Weights of a small GPT-style language model, trained from scratch on English Wikipedia.
Architecture: RMSNorm before each block, learned positions, no biases in attention or MLP, tied embeddings.
Training: a variant of SOAP for these matrices, 5154 steps.
Each number is 128 + 24 x the weight over its row's rms, rounded and kept within 0 to 255. Layers, rows and columns count from 0. Numbers have three digits each. The size before them is the row's rms in percent of the matrix's.

# layer 5 attention query, 128x128, rms 0.207, rows 105-127, columns 0-127
111:139172151179110096155147135120087135131117132165108154189129121093134141116190142146101154110143125089133137125163133105133143105122134119153166088198141130144132106123130142128101147134126123165171118166139155123115118120105122094119134118135096106151138100112169153113117120133101131136150162127132102163151131171134105169071094139102143158139155123105131132076153122114129128152121
093:127138108109144135099133119131108139156145117100084140102140134154153137134130114115110079121148155123124102126137132092141136118143097095114134143158154134118131126105113127102131115108152120143157159125117175124150171134093152073134169170090157116103114102152138112109142157109148096152127106183092120089189097180139113121169140116120163147150164117169132171124114135155117125090167
089:147121120123083156149160117152121108094136146156173140104104148143139117129143182145109136096109125130095122103113171132132119094117098137131144117134104104130103180145103178093121131136120107115093128117107164144175153168152100184134103139140117155099117115141122149127119090121135102143096107107107169186110110160141095116161118103158142126153131116100115131110102126176100093117102
088:096177141117153175093136170145102121115135126110087149151150127124175137141151126096144157143118123128124125112147117132146116123139111123115089118154080164107151129118123135104105135123168143122107145128176089107122127151100147146119128155104128141112161193103118156124108112103106126097138140144103153117113132144122118118131099183158077097076119097090107074111147117147116091149158
091:124120106117127120156154126136130150125092159126130109114123129141101087113119096110082131144132128107124137120096088136119118148110139087141118120133120114136140130185157082130173142174136093154115151071109135133089117096117120162116093091144096133150147125095145177131112127126114132135121076159128124133156140139103137157107133121118126146111169045151072156147135121145168089121131
089:148102133113131118135169134113132155120112141113141148177142074108150149106137087129154152140167161123165122107135153103121173114104115097124085146120104170089127154121130168116127171120078158134148118095141125119138129143114129148178122112086154129125113166166113112099153141096143141098118128147095123134123170091122078056121116080137138105121144129137155121137138125141132150121099
103:136130145114146155115073149111109110098099153138101062126170114093138118088128134137149118176126161158131119106129123111179142161127149134138110157115109137123059131122120113127101139139147134156144123131124088174137176100155135114108086142133117122129150112129098090089127159147136161152142125122130135095126085110060115130161105117133173138147117100123136139138148110140167147120108
094:093110120110098133141113159146132169059105166155130120106137127120111163125126148091093167138069124111094151143139120126115140117139093095146155111091187131111105125127133172146134135169136137122091130102159132126100116101173152129124122129159098146091119118156133147117146128151117087153128119156101133156132164106127127140130120156103140120161110131123151151145064148165152169112146
096:119148145080122152128101094118089138126109081155082155169147109122100115116167144120105148142128134133113154133128141133129155120127122124100151110135183097168105143135152170153100120144188136114118118150092166117105149117077149105140139128163106124143112127108140159097128110120081127106135128143130158081155175123143078121139159106135115174120141138131135103114140141093141137187144
092:077106123117155131127130097109058151111125133146091139194118094140140116087115147122143159116113078118079122172177101108098124148148123128123130123106132144094133117118139114142102107093154141140159123094101106086142111118102123153099103145145116102133114138124086121119158130096134107144099147123098123084118131113133115102124115143109093079083090118160147109132138113152104117106102
098:152137124115131128132101156141153110128113107140130133108133129109130138086086101128098139137119130136130119116099128153114124125151133115132073135118145136098165131121130189085131127142162118115125148111124091175158148096153121173056143181105136122175132121102093126151134138124134114127148125139101128138130127120100144102169102122115178103187110095132165140110136173140100087104070
092:123095152120132129131135124154158165089126122125147142140150104126109129089104149099128107112118092122122114111154134118131158132092112136145113143109145092120066115071159145155098117158156103106155116145128145117208160173118151129150104114111146124168104103114161078122123125090140141138093107092081106185147136156128157095140089111127107101128144119136120130108142129113162130137143
090:132135154110124127142101157113119122149103129090089127124132105103122129146110125131142126150122135102147141109167120125139090098125158130122119116168136089052120141160127175092134137102109126135156127141139146159111110140121126133132125143095116153108164114128152132173088133116177136097126140102108125115160119068129094101117095136121155110153215107097147154122154132121116063157121
094:140114146112126081138135114147105099141124117099118139095137121094147139115137137114132119162158130089084154105126156076134144131155156132137114124143137111117117107149114141091178165074118175130120131171128099122096140096122163131089152161124104147152171100089122147108126139084140084150146172096129157148137112139128161133142065130118162140140117142128121120130119128157118076167103
088:136173098151156114067150146132122133095138093076147129113139162120157109153124135103109095123142154101113159089111121150066145133145133073141141107174116125098136124126120138111119116087133192105139128116142107125131131123108128098134132127135141144101101127190104161176098094129108155141104141131101131119156132139145154122129103137133097131170106131111103163148103090151098155127145
093:147139112117111111099114098116104143087159153125103164161122124157115124168107125169161102143148131170093171151093101115118132088139149142129109147111122151186117170093127144098143138108135124141116145117104150101066141120135112139124133148158119166131170111110117154110186114135134115113132098138160135072137139110124190100123102129106124142070139128134107147119156139113126156107122
089:134114113089104166132098131121080132114156146145162129095134150143134122170103131133138127113129111087155189135137134108116132104129141128116134145094116121147097094113168104133149109132097119090101173091138137122151151077128148124114186167135142140156141113155144113112133127145172116133140129133092135123104141161072144137163103094101125075063103116105128130130141132159147139118165
105:146128151097101118152145086143152083129124095129133129170095119078116124149161072118101139088163154136130139120162119083101141109088116128109181151138131103122153133092114112126088127167095150081158145145143136178137122152151127089112145112085142123162097100131139138124130121127138144119144145121102189082126113131128118130095127145114139127147100103153098134145107145162150120127097
107:170116145158101186116111109171125117095132122089180131077095141095117130111103114100128097082126123133140135130103104096128140151150135131167161130090096119121131113093135125098137140116104081089114134151106132158116126101106141109120146165167155107142131118122172105118125108134158129158143160162139166108139149181108151134124124128140147094185120117117131116119155093153127142089143
100:140111101112143135135129142102120114127191119131107123129079140122145097155149154111126130127121145098103094135091134118113152102087131130155150126161086139162137105101141147131127124141131136075140136138159124116081102135117182098095137132109141090156151142125146152110132093177161146143150138187167150173101151089126124186151090122097111128161113158130108130143108110170135116136132
101:122137102076128084136079128144162122135144112132136109129141142156130098136086163149154158155101107162127121146155152114174143116147048151112093150117158134134168124121144115132119130148135160105124129131138151102155128127109140091148087123111136075131107133095144106116134161091082136143093145115129090148145125143149141117143174133138117106107126170129152114160117154135093144187144
095:114126143135160113084114130164150084166173147109161148140112114103132085113106168132130135105115137144147116130115135115118172087120099101179121145143139114079141116123150149103130134136127162119123149079147138130078142124118114105120114168137113152136091107101128156117098152109157143131158157109119129121162119168146157131139198118182118119116139136098114148160145123171107178141134
098:101161131140131150084135163120126128120105166121093102159100093133125073121055093112143145138145096118136120122143129101170132154135139100121134142113137148127133133136146103149139145132129154130131148138147140090109165113131112151156109089153117179148113141186154126129134153130136108112118160111160106103118114081097112129133092140068081112107087066142107134147131137149138140117153
# layer 5 attention key, 128x128, rms 0.2, rows 105-127, columns 0-127
105:111136162121110128156105129141089104167124122108132149108121165120131145100139110060123116120105124087168147128135100117168138090114111098170134151100160109168129117151146156105124112118101089109123166101113103128132096126124111135103140131071166146098116144139107171124103142129108123131128149133129105177182094121135091104151120168117153156118110064114118117098134112101124126138092
099:114151103089156163158140143135152127138159126120130143127127113135118162117155134150129099114101141113130149113133113128089149166151084121113142103116136116093159161185171115117120156107106124127138100117100115120183117155116063112126129109088154157157150135124183082117095135129123137171127132130130131150142166152162112132160138130147103158168152148150167126112120138088083160112162
087:137140130138117142157138122161146163126158179122111080144139118154166102137120100163137130093115111120122094125106093111113118143107144123140088146126134125120134098096119127167119104144153141123135178125077099071134112131122105090165112082161119126160114115116104104093168197159153160149159111100135151128128124138073136137137110172133134117143127097142141135087169115138145131142114
095:106113103139143140130150110128120123112134139089127127099133135128142121115156146103116108121149080092100149126149126096142116080087117160120099116108163088083112104145103122113143111130131097158083130133144130109124067120114143126101088102123105183138130119075129120156143117112176154096142144116096131120172162103135159115085091102116156154145136091093114127090123128145118082148096
088:110117132102114116162119146101112161091135116158133129162114130141089154100102119148133179143147127201136145150136096134135148177159151130074138137121124118159111131179136093121163143154111143161121115135122142176146107081129121099165122120109110121142111151120092166101137127120133135173178122146124156126134111135140129096101109159140112132129127117180164099137129163149173158142109
082:079110121135160138125134096110133087135088133151135140145094123136145143133098134113135112124117106074065116120125100111122070091097111086140133107112100125139095107099088160110132131122113157100077138173098117070088162146159109106120101138137112140138109098110152107142127108123108135105174134088102175123138097105149128146123117140110119141135146113119127154146117154094142147089118
098:144128135132109113139129125134134160137076110109125172139117107154104109099139125153135070112141180143148148129124181151126140097152124098126123100080087139146116150121117134149122130121163081120114114159148117151104086110128169143132110137116112144126145159117130162097099132108138168130112088134116126102169117076123113101148115172150100126120172200113160116126120124113138078138156
108:106140093115175165092124135136092156137125135148114134177157138125112083153091072115120124133158104098141144138140097138139122155172115136094117159113101121101154110105108077149131138115117202150130147122159115115132111110142095081134147132177096078153125146164116146110129131136112102146120150101149090087122140135119144150096142159129077141118126118115147139163122128099135119118124
090:123117096083127106131149146120141104153159145127124152124127113095109165124122120130103133119106192114130143147100133149129169129116106138163141137114175147137166143143136106098138176159171095089162139121063133116099131091124128133117158139094119132108146102105144155097125106142124113108109195118120124133155108107174134131118143149126127130123086112071077110116151168135101098125107
085:131135081104170129111171154182110136115084133131136145128120113107113097135163124128092115104114139077128126104137111143122127085059111130127139109138099096161135138187134136106147129153158105141123130111134129098095133105135159100147161124123127118128151163128089125142114083114117097129118132123103121151173159150129190097084135103162126151149110091123108147099149153106146157129147
094:122156124140139147124125126112107153103122146148114156166156133124124093124164120167114110126105137159172150150113071107112110143148104096096127131130121100103125126107113135165115124117150098165155119126109105096131079157124132139163103093096067099140170102144142119155165099090120146144142115088156133113116117171095103112140135111132081134105175138131144134089103078135145116138090
095:103170136116100106152144104143215114131140091108134147135093128116141146148130077130110155122093168103151153120175162123126154131129160148124098147167132091140136113114102130103091152109120132137153099137109111138114113124170132058165111116184123132132103131167158137115114144141129136139132175138132157106142109126081136118105106143116126089133127147092133151159103134110109133101146
091:118142134166135149135153099133131190102112119116132138121134095159152149106133117104101172096132068149113121118140121100126093096112133082146147160145131104156179103105134121111147155116136126110122127147110178126144106116089119162084083116091103155137120128134183113197155122140135135133110121116088161184159130174125133114143100144118115111130135112119145145113103107138111127107141
087:120141130154163144089103129092075136147108141141141154137159143124116135136125114100133114120108139140116147139153141101121120089096122143129098152114062152136114085125120116135144062143146126174130118099090149130152079126107157142134127130105134142121148139103205150163135134153161136113153122159146128118158146150125138116198139157124130148122095110106098156111121084136099133145173
088:133138106113152139113092109101157127126137125086145109163125126131167127143120165125130152157109124152126166132084133164087132135126082111118134124090135131081100131122124131081095122104158120153097162065106145137191147159102119110128093122142153143130133111117125102117161136142099113127140101109102140140148126196127121095123085098121128164167160132103123106139138126130078111145167
092:177104144104147156135086107086101127112095138156111140109093118151098077111130177137109135150121166136120120106120075134144139086101105138170111126149122162106091147119122115137150119173101117104133139117082086106124119118105178139136153083130151160128184136137141136117079101100084148138114132146092107158132157110167128144130125126151115130132117122132117109159171136144130118127132
096:066170127105131139097144175106119125091114123133136131131112133150101129124114153151098118142089116127130133120144088113135171134144160191077148139139182151137117157120106131170106115104118110160102103126141154079146122125082129097165120107162146130089114106120135108090150094144136134180099144162168111133119138107141120126148135124130078116138103140116136115138160111150141111109169
110:128106144116149158142093118112100102148113164141137109156170157079157151111158127092128053119111108148133135159150108171122112170153108114125105128152180134130122098120094131108107117142141092164134105140138174175139154183131109136112080142133157134094099103127126175151113143118115135101130164126103110131165115129125103153130145118122089099128103132135110152133155128112107158107132
102:131144171091191126149117112119160115136125135106115086159149147145112124102138180142125143136118127129133139174133151104124151162135145131053083164125150112093131130123133155174077151099165129169139135100133123112141120119089144132110140146127119142120097179127145128114100126148156122156118111165100071154126126115107119113149137137129101128119105167156154156140125080130141168112121
103:084158139110151173093134111099106124127103178082140095108106132119114136143114155146130101129161132150140138150151113109114181115154138091111139156109145102130149112128152139129108122133082144139145131111132118098132095121095135125106106164120138155095094127119089160099117103078133130133111121152093117089159135171124178120171142167114164136164119158154130135127149084139113131178154
101:122113098169093103154149145155118115153167118107139138080123129105096146154125151129106107171184136117127116064165127142137129106092137152146124094136144096112160095128085132105159150151131144110142124125123157123105140141145137156139129162136157083101130101146144148143112138156139128141159148134167130116102153121129188180138148130143099136109134190117090132147136119096082143128144
096:153123078148162121185122113142130106130139097108137120143119151105129101174105142146153135133138090129137133122165150127161126161155135154105144072103119125117124117107123153133120093140152115129169097141125122117139131136105126134114096177084138112118105128143117127145117109124055142116154146100160175161162157090119116129138127134140087163127154133122111135098131102176071174152157
095:101117112143159119148146116077114092149116144137097150157134073137113122130103095101108125142081075151164134136171132101146151092122129110112120104114111111157131157138101130127120184119136129104110133135172152171102149124142186088120131108148127153129112149145150130126146114129137114079109119129165128144131149159169177125113093121102096120117139138138172089131122116102158090141095
# layer 5 attention value, 128x128, rms 0.237, rows 64-95, columns 0-127
094:152150113128127118129132089114157129122145122126132114127140133113128114162137111155099112168118096126139090104161119178073112091058137149175126131132139167076135138101106116119148119146136098106125142139112160099138081149123110088161150163076131123147132158114129128159151145163139122118126074147122141157162115131114117138125168150128107075121171125090151116141103109141126132136084
091:155144105129171131097085134130143126106121082150156110094131145111143117102149154157150119104047122155097156120150145145071093104149129122113121170115107088166123135134172185136143113092131164147107102140148091143115137139131108102137174105099120117127127115119156134171128098141130166129155094156124116122125096143117162155121116155126125097154158131118120165137121121126092130130153
077:119108144148153109142153148076103118098082146122119129121128143140170103150173105170138112127122085127133140108099109119103144152130121164077156130162103166158146118123123122168106124139130154141098127146092127120104163195141120096102146094097150130099095128146115089154112107125133099123117093144196145167109143135146100130138124143127133123113108170125108108087126114113157113126163
101:159103151076143118136110133090118105136099124145109156142108169126121081109119121086117152147116069106159132098115152152112139131126146091137126082118125141117154108138128108097148094164143094124137117115135140095104162113157106125122140192146123154171122132154165105120108149100100134161100152136116151128112122151135126139148132081119100139110130152133150093126090076102118196125118
089:169076083161102123105184070186133138139130089139142132153140134094118103131099142130116173105121135108119155093086119107152093114145107123121105159169132105107147124141115128128131121126149153099120122112113116095117111103116181142116176134123128118140130136113086143124124149068126114155101159092131096116109084147113119128132102106106129162131152076136097118118122128132112160120115
091:126140110114089112123136115140132122095123122118127117116127140126141106144152111129123098127121143148105120130099162111092122126103139063103141147112097134172105131109171147119188128117126099154128119125129136129087115126063118102141133139127112103090145171160122139166161142172120182189140107125071148142115160163144171154133163114112125158138145122129134148091165092160139135097140
087:148140132075174120142162120170094140153149143107103107101126136140107110163145139143092129102112109121171164145096115150130103114134147098135147113122157114127092119140110144143145148172135129141131139106125161133146117117135149139107113148116087143077157071131135122144199128108111133135100170138186161174120169168132148158122142143092137170121127171138163119131148126117142129123134
091:112130123115112114120127098139111139121093093131112114107190103138116114161112110131139150135154118102150107118157082113133093096150118155121106136157127105119131168128118121103142185145151084129078145095105136165162179126157141118092132108142131110171134105103124138079122176116120073123113112118177141113129099096123129107139146141089120130112099157148103123161095179134146120104132
093:136165093118131134127134120125130118136144132124116126108095120119119149119119106170148135129160118100123145132106111101179075097176130117095141126112126106113143176109071126132127175131148179126075158130115137155154108098120123145125184136176099088137123126157106124089114111098126097134136117121141132124155118119124123088139114131123159175115081143143069113137155164105128116079149
100:111131106105142131172119154127148117170162149120121122136082115152128119126152117106108109107143141154121111137110098179057167129079116140132093128128113120108142124089114112145102122102118133120169112103126121096141097187155097124127152090115076139157153143159130136144116123124115147101143130138122133153136173131117133165144103150141126146159132083108128104199135084141130140177137
091:110118134100135088137145122153156126135126130114128134144163139138169108113116104093089131163151140169129110110140100142127103146107105069129075140124127119127144103130123125073143138142158132147128142149122154125125081117119163171145145169080074083120159165114158147150158150165082115158146135148139116177102151128148144166107102148113129107128134121139089122162133107161093122129103
091:064112102114153136099153121142155115107123175117159111164127109127101132109127160129064099129089114076138128078118101164150140127099163160148115112139141138109147113128122158129159119117106158101153112116136135097123123124142087150137144122128107133193128145127125142172127073119116161138152135162104152115114101114099110124112084139078126121150143127112113094156124102138084105141117
092:128162115121113135148156139135136160158098140130128135115107117158163109082091129098183083117118163144044135084075140123139088141163111158128086100101162081120161082110143129138109115114126124124132116111134100128119171123129114117122123120127143149130160136118133133146106135101102125152168156145095106132114119186129136148092157157127121146146125113130126158109125132160137144145172
080:107118121137141115127119165117120137125139143090144116147121124131128138161164111133134134141167092111122083146147151120114090160089116107141140087136151161114094120108109141172132149121131106113119092145142135128179113164153130122161103111126189127132190147157135092152099144142153151110091104097111093107165149079123065145144130148132153140165155136123134110141159153125113072145135
083:114097110115131117106124162085137119117095174113102126114118123140109157110153115141088144139130112118106136105111121156147140107124112147117148100126149140117131102168136125129115129148070109124122169133123125076104193116171108141154084108149127128114099108128155061136091138076128129137124142124117148082136144089098144126123163059167099111184129128142134105133135159117124116145117
091:122133155121150178133142111110103127110141101122132129132105124134159145107162136161134080144135156156132178150125105130123124155151136133141150104089144146130172127124136110125116153067102078144112132125116105142093080156135107105116120118138098186138154142086148088134137109130142100117126090112114170087162132126197104122141142106152129153130130082143147132119156109110143089158164
107:105098145152146134145159137157084145101163133114124106122143128120127134118135150105146145181151086125127109124145108142151126149127137121116176114116105127095097114168166119079128131154143098124103137138114147125089123081149148126170142135112151160121116110085175122101146100136101096160105106110141144131127154180127137189097124105129121183085114159156139122111124159109131071118132
092:128121106087137114153164135178107168130132118120105106142112140104133091172104141110149174112084138133155143178151105099142131151155122117146076167183091066146140133137133114115134104108132150143102136143093145169137111128110152181088138125108105129116133118139133161099164106117108146131118140133090112136103130155178117154117137102163126143101145110138099106145099153098129137129122
076:163088158124144167120108121137118124089112133110139119088100110117100138143149111126138127148146090132189127136113145134139139103183159128122173103103121129097098139121112133113121117116117099159093141104131159147123123124120108106126079110134115173110124122117094086146136110073139104109095156083115123103135180180139108157110162108078142093141121098117153131117125140135144147187134
090:124131114119169123146095145089125114152126133135125122183154124133138116129112144081088103138131135135100129099152121172108138134117098166135119122109116113082112061097164114107137126105134105138136131167166150142113134112155081133114143124063157117136161099132125106192130128084136157094152156149103129135115145087113100136143138146155136129183146133132124113146147121126145083159091
103:129169118146162125105130103125112126147121135156131181104122135125134125130118116095173138127104170116150115156056093164137140090139110155110164146103144143135157145127136162162124124161075152163134142161104123118123157134131111105100132125145135140086112119128143074143140101086126121132136175162127136130127110150139147143115174168128150119135124144140112169144093077131093182128158
088:058146124141140128135110125114110087136139167097147150127112108118104118124165181093148157115127124086119158113089129163147134087103133195108143104127152134136139098095124130139148116149105118126170116129179129091128135163139106182153153130101128132119146139115123094183144122129143121091153115103113090121126133130159109113135151192115127130134115119110120122176115111101138108164140
104:100139122103112139141156088106124156140126141131124110131087061118129150108109114143163093112151105136074159138086114175112180123105141148113139107113146139149153164132131144135117085104083141119166134112111111109086101135156130100135153133114127158146110112099172113106131102143105073139186115159136126099132134111102098162149148167112126126120143143129104129152126125105157105142170
091:095083147137104146101148132120144144098142126089119126127093154100089120142131149113097148145125046144102142107112125117145088149112151112160128141120107115138087129171121109085129111106160118117093168112127118106099139079136154130143126132099119147152109127128140130126152156116101117081112127125102181139128134126112137089134116081124101163088154077158112126128145142079133088125104
096:120158145159120108067109166136124120135156152136128107134106136155101188156184151132116130159160131149147159116149136096121140142117146150147159119137143147133115113106119125142102179134173115158140106146198135155134161127136132126108100134129157177099168134125109149113181126158152111135094126117160113095126157127102105106124100122122166118149096106135173135136135137121164122141084
084:101153119139130133121079163179126151083129102163152128141124080113149100137170149127113170094138140172103128135128143115134144135117134111146145140104097129138143152103096131146150164095146140098147108141146104130159103138076127111075132109123128153103149136161085185140111134136139143170187130134141099133116128133159127118168142111124136153147163152103165121126103154174146099139133
092:128093154130107179145113111072152148131122100096133144087161117116126157128115079168111100091121104136100118103124127145160119121099141109121156085122096168127158156114129110129122110127120104097149088109121160114131127159183138156168134120115107184150109136120154111128126091136166130111138068141141145123115082097144138129144136173133081112124142130151128099159091124127098128131131
081:136122121110112133159122095136093148108114098168125138115154096148115099135166111113131141134111131086143098148092126141164170130148124111112188153072125128123136168117156142152114128141130090150135175131096122113170154163083153090145116145131133086171108110112112086119163164167120131127147139128137144124145103118184158139148155164131114119131111124130123148108139083108172163123137
076:126144190146091119134163109136131121108143133152108089142118144131157095149104142169143092075101149129136108149119096154102092136187144077101148126121094156154136124156145135116163132146129148121086129095108110125120104087117130121121154129188110129164109105098114129122111171123065111130123138139139144165144158139124112157150125129128152189152125131156124110112103149101143122112119
086:126131113126136201117139167143133160091125128077139150136149096120150140105097117104133116110112175147093112129126110120181114131108146117123076122105122105137127116110114153166142116102141131116131138088113150157116149164102182146102139130108090119135108137106109158110121111132097140134099130127156150135116133140163103180103108135127076126132143140096072176154099106081142131140158
097:173138128102097128137119122128184127094110135105095166133107183151165118145093119125082127131071123125169131110150137119162079133133120114125128108145128131089091106126141071109099139151136077156126108132077120124160136089132105099138129105105126100165140150143123133157140106140132127154105165127097149142108136140114130097127132136144100095126157127097128159129074117146108144091100
094:150143126149112096044148140133156125138150086149161117151100154156087169149127142125139144162105151144147146120115153123160101097142123114143118135151160106110114129111128136163124118083153113113155100123140054109131133138140145162167128145066129149130151133108115146121115128150142159117089128158126074123127138096133102141140137106195162092147109150119118135110105110129119117139110
# layer 5 attention output (transposed), 128x128, rms 0.196, rows 64-94, columns 0-127
094:150095090137109141165126149138091125133102128170140127147125126131114157099131093095152105068154138107112159171101121134116141153121111164101087149113120139160096148114142155103111130075107116104146174132067102131166093148091158107095119117120132133137158138123114153116116110120112119134120146169129119079139113121145119106116126149092142174116116162123102106080116113121172137103150
099:117107137113127098140138118098108119170126156110114098151086097119085114154103093123134106136135137122123140146121104134110144138096136114138109141131125130103113122125109112152138172192114134188114156117123109134121131133135141134194123118145091134128140102116084198125172126123121094100172122132112138132102114135191141101136108151147125134132059087176149114144137114136151140136087
082:111149148149098104097155130155119129162127132144136135129133125123145161117093148103119109112123134096128117103099149183126133115111142127131185124135109195135070172182091141080134173133130118105168140128165126133170156115148118156141131131150090128150161133165145156125110144122123132115165088105105164141143125123105140132101153114121117093121136099132138123074100106083117129093112
100:128141152135106144098128100144134108123116165114112143121138086113106151098181147157123098118168118111084125209167117097159130163125138117138094128121086107126106118169126139149119122088149096134137151179100156120160079122109134094111117130109079127160127156107125131104158093090132153122103141081130132128136106153066136108109144128117138139119136131125141136143143141088117112122098
095:138167154102150125139119142130126098089167164144121140153118119151143134135177131155153130144107089127137115131148154124114140104137097133129120141095138140081154152108125150130148123148116123108169128125178107143156092085098124155142044147116149100134134101109107115118135112160146124130188131137119153131106140145132126148158094145119173141154096197104162163103143157146096140143118
093:084153135093147147134138128144138129155139128116130106164130176123088106142168091053082125089116116118114125151133077120133141118136089146097150169104102122104124120129114132140132102149144126151153151126113153138078103117148141062147092122141096115134112120128116142074131169123101114105178145130100124101126105122107085147106128143123112126120129085127107113147073132137151128147124
094:115178140173137160088094086100162162117119151159131122159134144135148114123115109107126163139114141123121150088144126096158151097171135146122093143132092115172130132142077146131118155115108135159120127163184149087118145113112135131120086121146149126141129122130086141051106142122128149120124102138113141138115130128115173091085094109145104138087122131107119115140107142113135075133142
094:122084095151153118124146093095117180139150116111129138107103194157147154126127131137135123126151116120131131063125169109121152115088149095138135083109094105137132151130124125126102103120102134125171098141128148121155127159091176129135125133094156078113097158138113102164139130161163151130121087126124158162137140125161114136151126135141129151179136144150143169072118113131133160123142
107:168112166124122103107125110139169170103148086118141098127114144116137165156066117128136140143140122144147092159144168120118118095110087100115118137105125113126124119084158147102128117168090147085168080164132162138114147167143140168106088088156180137101143117108159124143166155140137147116132126119123154144124132114109142170157081129146115117121133135111123156135141159150108141151122
112:140082158177119174104105136135096118123124160173146110134147126087091132122137105135129146116098107131136174140125096112120118139153137139120170133115130131130092136119158102128150119130155116150097144144100116162107148098148141200103131121138102136142177116107112106095149126106132111181108139158126116121147130155096079099096122142110108113144113136130126128075130149114184138066110
094:076179108110168167125143154141131156117068127088113112147119142145094126133106130149144133116143132118112144157089125125122165135150138136090152141094110153132086107086113124114100109115088122148146115092147094156126110109138118126142121100159159132119100131153119081058150106126133125149110097129100108107127087134083121095145117132121163155130124115145126131145141103104200118125140
090:184125104128106115142149146113106119158115141160107135128100141114076118112141089152111123117116107167137128207110103136126120109141139164136125139116127112153118149082123124143154130157105113119128117155133134143129116110092154184115171155151121126175182133174110100125158120124113174131103146170142107132138138129137172114100135174128131067137114160164114133161155141127109116141143
091:095097159110152162084119100124070118128121110138109144152145158142121115124130156141121148153099137150172117158163136133125148087157140105143146075162125139125138121129143162135185141173140164147094150097132123149079116164111127129103139155156080134092122154088123161113124122158119137091120128107129105127144142106096108111177130117135145098154091143123138134112128124134130139144061
092:150140173097118108143129140157122145137133112131135189097111135131133125118120126109129125112113140142136151099108112135085108118113123122146159110119161155127151133160145137114092117145140102101147157140111136152096188162139146089072155092147130169093160130114143154134128150112114134147125155163152186091140118132122162095102154099153131123077147138148126142129144190088135149078150
090:143141131117131133112088098097073120128130084167141110069116109116158176110158114144079074110129119135133114118104100116139106096136159127150120146148156099141123105131100094113141160118106138152096143169120165115142118169088151097089202113085136157139126108127176118134133129126117146133123128115154101160119119132120102134117142118111159122135145132128136180109109112108113089120105
096:108146147154084097125053160121084084147148087148119127186134143092165116111158113145118135114121126138108133123093102146099109134142114116154126067112108119124076117132116124113117120152145142121106113109133117118155205165188134139120150114099109111126119134141139138140130172151118147140132131132134099126105107088100102072151127109125109144132110120091121097130147127117130142111109
108:121191114088122114107099140099155120135081155088070143157175107105172138123114100129128148119129143142106136101131140088121114137110088095148099129132135141100135140114053128124115099113122168124148130134153134130158141184122115095108114161120143093139120116184142102128097116103102125081098132134144123133153112138099104098153145125120141119128098109175137137140132126155129143098101
101:134150130151143164110120164103194134105195142130139114126163107123131094137120119175168118145126092150151105074145157148127140141144124131110120119113128176113125155113129105147134099139132166114114125100140104111128114099173143103171096139129141119100109136088142114098111149128120091129109076113121144136109120122112131072121130126159132169118125163152151132132137140150137148205102
085:081156096124089112134125115147140136143155114176127189149132141096170135112132119117116122146152139123096116117149108128158121125132086100170102144158151126159159138156100136112103171099129172098127136116118125103184115129093165125141142162143112093149180154113154113119124138176113094166133126108154123105097129104109153109152131105150109154116162105111136127143122144163150086113100
103:102165134134106165109128130127123140103072120145151196123098103160085111125140110176098142089131163106138147123101129132094145181131174145177135103118128132159110149130133107162114170149103117085097157135118128128132129106131133121154160137152087150130119093133146130108117118143093137142101114107143105121124098144162094137082139116136113109132130105180170153142119095142142160109129
106:106132129125137104137177153129091141108135112110094123118156101161166144108126095152117156134137112100120067101156142139154112089103139124130106124147102116158114159136090129132130166126126137141082133122105132111149111099180145156135108135126110137151157122092112191108120115142120141110144103117162087122119115137109144158140080112115127118094113081106172078138131157112161071124097
093:138110116134127140110094170126125149113101126176104159113100147123110141100095086125120154107115129127118127150129091142088140127112143104131102140120116157148123161155114127154152146141172115123091127106089158149130122101132115127098124104156067162190122069171114158143109087113123142098093073154183147103112138140093160148136091158129107100125114135149128111125141145143140147122136
106:140112082174109124117098142159079137125109117151138139153161148112118136096122092109131135107133104113179080135133117111071077130134161126132139077149115128117123098111106120111126119139150079178152131142116106136155139168111084150115142126157101127105164132147131136179124104112120131108123145107120121134165119142108119067096085163122099137130125108145146085160122123149125113130088
097:128157126118134153116101106108175093115132088174115125157154134128150155109148101156089103125148125107146104116145122106100149198144118159118096182128142158059125127135125132164118148098096149129161110144168114131139149169143079100136134130156108076138098110142102089151107141130145137130130132127145128100102107143103128144111156132131146116129147182164113142151132117164106151125115
107:080072101092101129150112119116139176112141141122143106137118144101134145142092116110109162130120153141099167115120103126113136095172107093131109130135148086121109103181131116158135107095099100121081135104128162079121154094120121124126153120106133117128115113148128101157099138128096146145087139132131145134139164095142145160098139078106099141112100112118108125164124158139099146095189
101:113101165160134118149139121108104165130143128122136119130118170095109117141140127076114133164147106157143148103090099138144114152146088145113118094107165139138147116139123136151133107100157101140118150101127116158124116120112130190115104096130134077079103118144096169153131154124135071081122126126105125093117126086143105163086145120118102109114110119106091148130147142138155190158105
100:128104124139121104091085118124118117154100141130156118157127134123142130110146118118167091146154155140125091146112091146075132159081161147118108127148101121149140122131103066098164125140131095181128139147092104126166119173097132124104126109161136113119165132117126148161139146119145168119139072159130139128180116164129104088135150140118132107158160130109108105077152133107119108088128
093:113129129178117116127148162144123130177138092099085125106160178117139152104148150111146130089092137069098106106124129061137109110095110139175160124141091109134102172117143136130159124120163144128132122125150092145129112060128136128089131125100122112106115162126105149112143111150150137120126109148104097153113146099142080160142127127112138152121184116106110105135115131127139138102099
090:131135151184177141115163106149156117133138101107116105131114111096122155129129163122133134104123116128126125153158184136131117159140090142104162127116151162081157127110083105128118087125152119148140100102127154111105114152123155116132111115157153080110128196123135152149111114118147188119141173154129121135115171130093098144121117123161105130125080087117104108152122117109081149126108
099:156120134151118075091144096169123143118144096145143091103145122161110100115106159157146154156151132145184119131120123153122115159157096156131130120124133159113119153132091141156135120117144164138131156106133123125153160134159112108137127148128131121114152107144088084099150120110117113129179082123085094143144116097152135055161175148154154142120173140115142100151138132114130122151089
107:132114123110186121143135111102115102155130160120170072121152116113115120120138161123133104109149104133106084155128168114147168121106141173138131141140106124178104141096099123118107092152159138116166167145110163112126109137080139104150134149121128120114153116107116105074121139149152145147116129130148110127129106092126122174151190086116111140118120172134098119144182099110165117144146